Part of a small language model's weights: a variant of Adam for these matrices.
Each number is 50 + 15 x the weight over its row's rms, rounded and kept within 0 to 99. Layers, rows and columns count from 0. The size before them is the row's rms in percent of the matrix's.

# gate: layer 4 MLP gate, 320x128, rms 0.0795, rows 193-201, columns 0-127
# up: layer 4 MLP up, 320x128, rms 0.074, rows 193-200, columns 0-127
# down: layer 4 MLP down (transposed), 320x128, rms 0.0741, rows 193-200, columns 0-127
gate193 105:47 70 31 48 54 52 73 45 66 46 80 68 49 47 64 35 51 56 42 75 42 60 60 57 42 45 58 43 29 09 42 55 75 65 51 56 54 49 33 70 18 49 78 34 48 29 45 54 43 19 70 42 45 56 63 38 59 54 43 47 88 36 72 75 47 54 51 43 31 27 29 61 86 65 58 56 47 56 61 56 41 56 62 67 34 64 48 59 54 35 46 62 45 72 80 64 43 54 72 44 64 62 47 45 60 35 40 75 49 53 44 49 38 54 42 55 55 49 52 17 25 63 58 28 54 73 49 89
up193 099:52 53 28 66 60 70 12 59 42 34 53 56 66 34 39 77 52 49 61 94 39 11 44 73 71 57 35 36 30 54 58 44 55 60 37 57 41 89 54 38 28 33 49 54 48 66 55 43 34 57 39 50 43 82 42 27 67 67 68 49 57 36 39 59 38 43 41 30 46 41 51 83 52 55 74 44 27 38 73 54 68 67 41 50 55 45 41 32 19 44 42 49 48 61 30 66 38 30 55 36 55 41 52 65 50 55 60 43 45 69 62 52 75 21 41 52 29 61 66 43 41 43 47 59 34 70 58 45
down193 104:49 49 77 38 43 53 39 56 88 32 66 85 43 63 55 49 39 57 36 68 65 42 32 58 00 50 41 34 57 39 42 70 62 25 65 44 56 80 45 46 45 38 57 35 51 77 40 50 43 33 51 56 58 38 33 60 00 53 59 29 87 62 60 15 45 68 51 44 54 42 26 51 52 52 77 32 54 60 41 58 29 78 60 42 55 39 56 32 54 46 50 59 53 33 62 48 72 31 33 57 44 53 44 65 48 71 17 57 50 41 50 49 51 69 50 38 46 42 57 56 57 45 47 51 52 51 38 47
gate194 108:34 61 57 79 61 58 67 58 42 78 54 56 42 64 34 39 32 54 61 45 45 35 77 66 34 38 65 63 70 57 64 45 65 43 31 46 10 65 18 56 37 57 33 45 27 60 49 26 45 50 64 52 41 67 46 41 79 28 59 47 74 23 48 73 38 41 77 45 24 53 58 49 69 74 43 47 53 53 51 55 47 54 56 58 42 67 57 61 47 31 55 52 49 19 17 54 33 49 42 36 16 80 46 74 45 20 47 49 48 46 70 59 42 72 65 58 65 38 59 30 69 52 42 41 59 42 56 41
up194 102:46 44 57 37 53 73 48 43 76 63 53 68 60 68 27 62 42 42 30 52 42 43 71 51 30 48 41 76 68 49 58 66 81 49 73 25 38 69 37 46 64 40 31 33 62 67 66 44 26 47 50 38 63 65 40 39 43 35 80 56 46 42 11 50 78 54 42 45 56 34 40 57 47 47 37 37 42 42 41 56 45 19 49 34 74 62 30 36 69 30 49 61 45 50 36 54 72 40 42 70 05 60 46 73 52 73 37 58 31 47 69 27 33 53 48 40 47 69 53 34 29 60 70 47 63 42 29 53
down194 101:43 74 73 61 49 44 51 40 33 69 50 40 41 58 72 36 44 46 71 72 39 49 13 41 41 38 61 44 42 52 46 30 59 23 75 85 21 41 52 40 27 64 61 43 41 58 29 63 42 56 41 30 65 63 76 67 55 53 51 57 50 50 74 34 61 69 32 52 48 47 47 50 49 34 68 37 14 45 35 36 39 45 26 44 43 71 47 68 34 70 43 48 57 48 14 58 57 37 22 47 65 32 21 50 52 70 74 49 52 60 69 33 45 64 44 45 41 18 56 58 59 14 58 44 45 46 54 48
gate195 106:43 31 41 60 32 18 61 71 56 76 50 60 61 58 43 68 49 60 74 57 47 51 48 70 46 77 63 24 60 34 52 70 61 87 42 47 44 51 30 35 51 46 76 48 38 44 70 46 55 73 30 57 70 28 34 59 50 45 58 54 38 41 68 30 49 53 70 63 40 25 43 55 64 53 58 19 61 37 46 33 37 60 81 44 39 42 16 56 80 24 20 37 64 75 48 50 40 67 57 35 49 60 58 28 77 50 65 69 46 28 26 54 55 53 46 49 45 58 42 67 39 43 54 51 41 67 39 68
up195 100:52 49 53 47 67 12 63 61 68 33 75 25 55 37 56 21 48 59 42 57 76 35 36 43 33 67 75 52 50 40 55 32 36 39 33 38 41 60 49 31 26 52 30 72 42 41 65 36 56 51 44 58 59 79 63 54 35 33 57 32 57 34 55 54 50 37 42 67 57 28 62 78 62 47 78 42 61 29 70 52 61 44 62 31 54 60 67 61 43 42 73 67 34 59 40 30 25 66 34 60 65 41 43 63 61 57 68 63 42 73 66 63 61 43 33 09 51 46 51 29 21 39 56 39 32 60 56 71
down195 100:55 12 36 57 26 41 23 69 49 24 85 17 53 34 31 59 51 34 56 31 19 22 54 39 61 59 60 17 54 56 52 35 36 59 77 48 39 28 61 51 69 55 38 76 62 65 24 39 71 31 68 69 53 32 54 42 60 83 43 53 44 53 51 65 34 23 45 43 23 63 58 62 48 51 51 57 49 56 40 48 42 52 36 52 37 40 58 37 45 44 37 36 58 65 44 57 33 42 65 50 51 46 32 29 39 42 60 41 67 50 43 47 61 53 40 56 34 57 44 04 59 71 42 60 65 44 35 58
gate196 101:26 51 66 69 26 26 74 78 73 62 58 66 10 36 65 42 13 67 49 37 59 40 53 68 29 37 76 38 29 43 44 54 48 52 18 47 53 49 13 38 25 53 60 54 57 50 49 52 33 82 55 57 38 49 39 44 64 51 71 44 65 46 46 45 62 71 53 45 25 70 16 37 72 47 31 42 40 35 69 47 68 51 49 33 48 61 45 34 59 55 51 54 52 69 57 48 47 40 24 58 51 39 48 62 43 40 37 38 58 59 77 49 22 51 44 22 31 35 46 42 49 60 68 64 37 46 53 54
up196 108:52 55 56 55 46 46 44 58 62 64 25 51 51 46 72 57 73 36 26 61 34 40 47 33 51 47 35 38 67 40 32 36 50 25 67 40 58 32 71 61 67 62 53 56 57 24 53 47 48 44 50 41 31 38 65 37 71 57 44 52 72 70 44 41 34 39 46 61 67 25 45 47 14 30 46 55 45 73 54 32 40 58 29 51 66 47 59 37 63 49 57 64 82 31 44 68 35 88 70 15 51 55 54 52 94 52 66 67 39 33 57 63 72 65 50 70 68 75 36 49 67 38 50 40 40 53 13 57
down196 101:44 53 45 65 34 49 52 74 59 47 51 53 50 34 46 21 36 49 52 47 42 49 44 55 08 41 54 47 39 62 69 72 73 59 38 42 33 49 35 56 50 54 42 61 46 58 66 66 41 39 54 39 49 45 42 49 40 16 68 52 84 54 57 54 49 57 53 54 50 60 39 49 76 51 52 53 53 33 61 43 41 62 59 73 40 58 49 60 67 59 00 49 37 55 46 52 45 49 50 58 67 21 75 71 99 58 39 62 40 52 42 49 51 52 50 29 40 59 53 52 59 64 84 60 48 44 39 61
gate197 099:42 29 41 55 46 54 34 44 72 43 30 56 46 49 56 54 73 53 44 61 46 78 32 77 42 51 38 43 31 46 51 66 56 51 46 85 67 41 46 15 55 59 65 47 69 69 45 44 42 41 41 32 25 68 51 47 39 57 51 53 46 68 30 53 60 31 32 40 84 35 50 73 58 55 51 35 45 42 37 50 64 59 71 51 25 54 69 45 53 49 66 45 50 36 34 53 75 77 72 59 68 61 58 66 41 10 72 20 48 67 29 50 42 38 69 78 43 49 29 39 61 41 37 61 75 68 19 63
up197 100:45 49 31 29 46 63 28 45 18 51 75 45 66 71 70 57 33 52 58 21 52 41 45 41 56 26 58 64 64 33 27 54 33 52 43 62 60 51 36 46 36 66 71 61 58 50 62 42 66 99 52 43 68 62 74 58 64 61 39 35 61 52 61 55 53 61 35 17 45 48 64 61 31 43 49 69 31 31 37 31 66 59 55 70 60 71 37 73 54 44 67 59 71 55 63 47 52 50 46 50 37 56 56 34 47 73 22 27 57 44 47 80 62 36 29 57 67 52 68 48 70 59 55 36 46 58 58 40
down197 100:84 31 57 51 36 52 65 42 52 34 59 44 51 54 53 61 33 46 51 85 39 63 21 47 37 78 51 64 56 73 58 42 34 75 31 74 59 43 63 39 51 61 33 50 66 36 47 36 54 35 41 39 51 54 48 47 60 23 84 78 48 59 63 31 32 29 34 70 56 59 34 41 23 56 46 33 44 46 41 65 71 44 38 45 39 25 66 47 35 22 61 51 68 41 44 33 34 61 74 44 42 29 42 71 77 37 29 57 66 37 50 19 72 64 80 36 41 43 36 37 58 48 59 38 64 57 62 58
gate198 093:32 26 55 82 24 43 28 34 77 38 76 66 59 16 44 45 65 46 40 39 67 43 44 32 40 40 63 47 35 57 24 61 37 56 41 75 45 58 49 30 37 54 50 33 16 45 41 75 51 47 41 65 42 58 35 35 61 57 55 43 77 34 37 47 49 45 41 40 17 70 67 41 31 65 35 51 63 68 71 39 42 40 67 57 52 50 30 49 46 33 22 29 54 63 42 62 58 57 25 58 53 42 33 46 36 34 45 58 33 68 26 47 61 43 32 41 22 83 53 43 44 28 41 57 34 50 32 56
up198 101:62 39 51 60 48 63 52 60 63 34 27 49 34 63 17 15 59 50 43 50 62 65 53 65 39 50 51 49 39 43 48 68 56 69 21 28 65 49 68 69 54 59 46 12 33 57 28 25 56 64 39 68 45 30 63 50 43 75 44 27 53 52 53 72 53 67 61 51 21 60 45 46 34 43 60 35 29 73 66 64 68 50 25 48 47 71 48 47 43 27 28 43 52 67 54 62 30 07 83 68 51 53 59 52 39 37 56 60 57 38 34 38 63 36 76 39 59 74 56 54 42 34 30 66 53 56 42 40
down198 100:51 43 35 54 15 84 54 67 29 60 47 58 59 53 59 42 78 59 54 42 65 55 64 64 55 33 31 70 40 77 58 30 38 38 73 48 13 46 32 50 61 65 58 37 25 37 91 39 43 55 36 63 81 51 46 34 40 43 57 55 60 61 52 56 59 34 37 54 43 74 59 41 53 79 65 48 54 75 68 59 44 55 48 58 46 59 66 48 65 23 44 74 69 36 45 33 45 69 45 48 45 48 70 53 10 40 39 49 38 37 62 46 43 45 45 30 52 39 41 58 90 70 54 64 72 55 63 56
gate199 099:69 37 48 32 54 40 40 45 50 52 25 59 40 46 54 45 63 64 61 58 67 73 76 55 36 26 74 56 60 11 47 40 28 51 46 99 50 41 50 61 28 32 32 72 29 60 37 37 62 55 54 53 34 49 41 63 50 43 68 31 49 63 62 62 49 38 08 45 56 50 41 75 56 49 58 58 46 55 31 56 48 26 65 58 85 23 46 50 49 56 51 66 36 42 28 62 66 62 46 56 51 58 49 51 39 41 48 33 44 32 33 36 29 71 32 72 80 53 48 52 54 65 78 31 70 38 32 52
up199 098:39 63 60 56 41 52 68 58 52 63 70 99 43 50 50 52 49 62 54 33 56 33 45 15 54 65 64 39 54 55 37 52 36 29 65 39 65 40 47 32 30 67 54 78 31 63 52 62 50 58 48 48 33 45 49 41 56 38 49 51 53 17 49 45 47 30 67 65 35 70 58 67 72 77 38 65 43 64 55 52 56 49 46 56 48 37 39 43 69 59 43 53 69 40 62 74 32 40 45 52 49 32 52 49 24 48 80 09 69 42 58 73 47 50 34 69 37 70 51 58 78 40 32 41 46 38 25 88
down199 097:43 31 74 37 47 31 45 42 59 49 67 21 49 30 22 58 53 52 58 33 63 60 29 53 25 92 54 57 70 48 68 60 69 61 61 57 23 70 51 67 58 58 26 59 61 54 49 38 45 52 49 32 18 52 33 36 39 54 46 50 59 63 39 73 74 43 28 54 62 34 49 56 48 27 77 31 69 31 70 75 49 29 56 63 40 54 60 52 51 62 50 40 44 63 42 20 63 54 67 23 76 33 64 62 62 61 34 55 61 48 45 71 54 66 45 28 75 53 49 43 35 67 38 23 68 61 61 41
gate200 101:62 39 35 81 64 30 71 34 52 45 38 62 60 28 57 56 62 45 36 55 42 31 46 76 33 37 57 21 33 55 46 75 65 45 40 49 43 59 50 45 47 90 79 59 54 32 79 51 52 47 66 62 61 61 31 56 38 22 33 56 48 58 44 75 57 56 68 37 33 51 35 64 66 64 55 35 37 35 52 47 48 46 62 59 38 55 25 49 51 30 24 51 62 81 51 26 61 69 25 39 40 38 66 59 45 58 16 57 52 64 56 44 57 59 36 47 76 25 41 37 63 54 58 49 49 74 49 09
up200 099:33 44 59 46 37 38 34 40 72 37 55 50 36 29 48 48 45 60 38 37 52 55 59 42 58 63 42 35 02 28 40 68 56 08 45 51 19 16 51 41 46 48 41 18 53 56 45 60 47 30 27 50 55 41 38 62 48 45 63 22 61 51 40 40 76 68 71 47 58 49 41 73 31 59 30 52 61 53 60 64 49 61 41 43 60 66 43 63 45 61 45 62 37 60 52 56 82 66 54 47 35 58 38 61 54 45 48 35 43 51 30 46 32 43 61 35 54 44 69 33 30 39 26 86 88 58 24 74
down200 101:66 46 40 52 59 74 17 45 54 54 58 41 47 56 40 39 78 45 59 40 61 57 53 34 27 13 28 31 34 51 49 70 64 60 42 30 32 82 34 51 34 71 51 41 43 43 30 49 57 74 59 73 56 62 49 46 67 40 73 53 14 79 74 48 60 41 70 87 75 46 39 69 47 48 46 58 47 53 63 32 37 66 34 39 69 62 69 60 63 23 35 54 57 32 50 55 56 42 41 38 60 73 50 35 66 30 49 51 47 30 52 60 66 72 60 23 57 44 27 45 71 60 57 51 65 57 38 55
gate201 086:66 42 49 59 56 44 76 35 56 44 38 58 47 36 57 67 79 84 36 34 55 43 81 59 78 48 63 72 38 33 68 39 74 34 66 68 52 35 42 22 54 61 63 20 43 58 54 25 23 60 66 64 57 32 54 53 26 56 75 52 72 57 43 65 47 47 62 37 67 61 49 56 60 82 44 61 44 63 37 33 59 54 69 90 55 57 63 61 48 55 72 31 56 67 65 74 48 49 29 27 64 29 38 69 37 42 53 64 55 47 45 54 37 58 49 38 57 60 31 59 54 70 31 31 44 60 32 34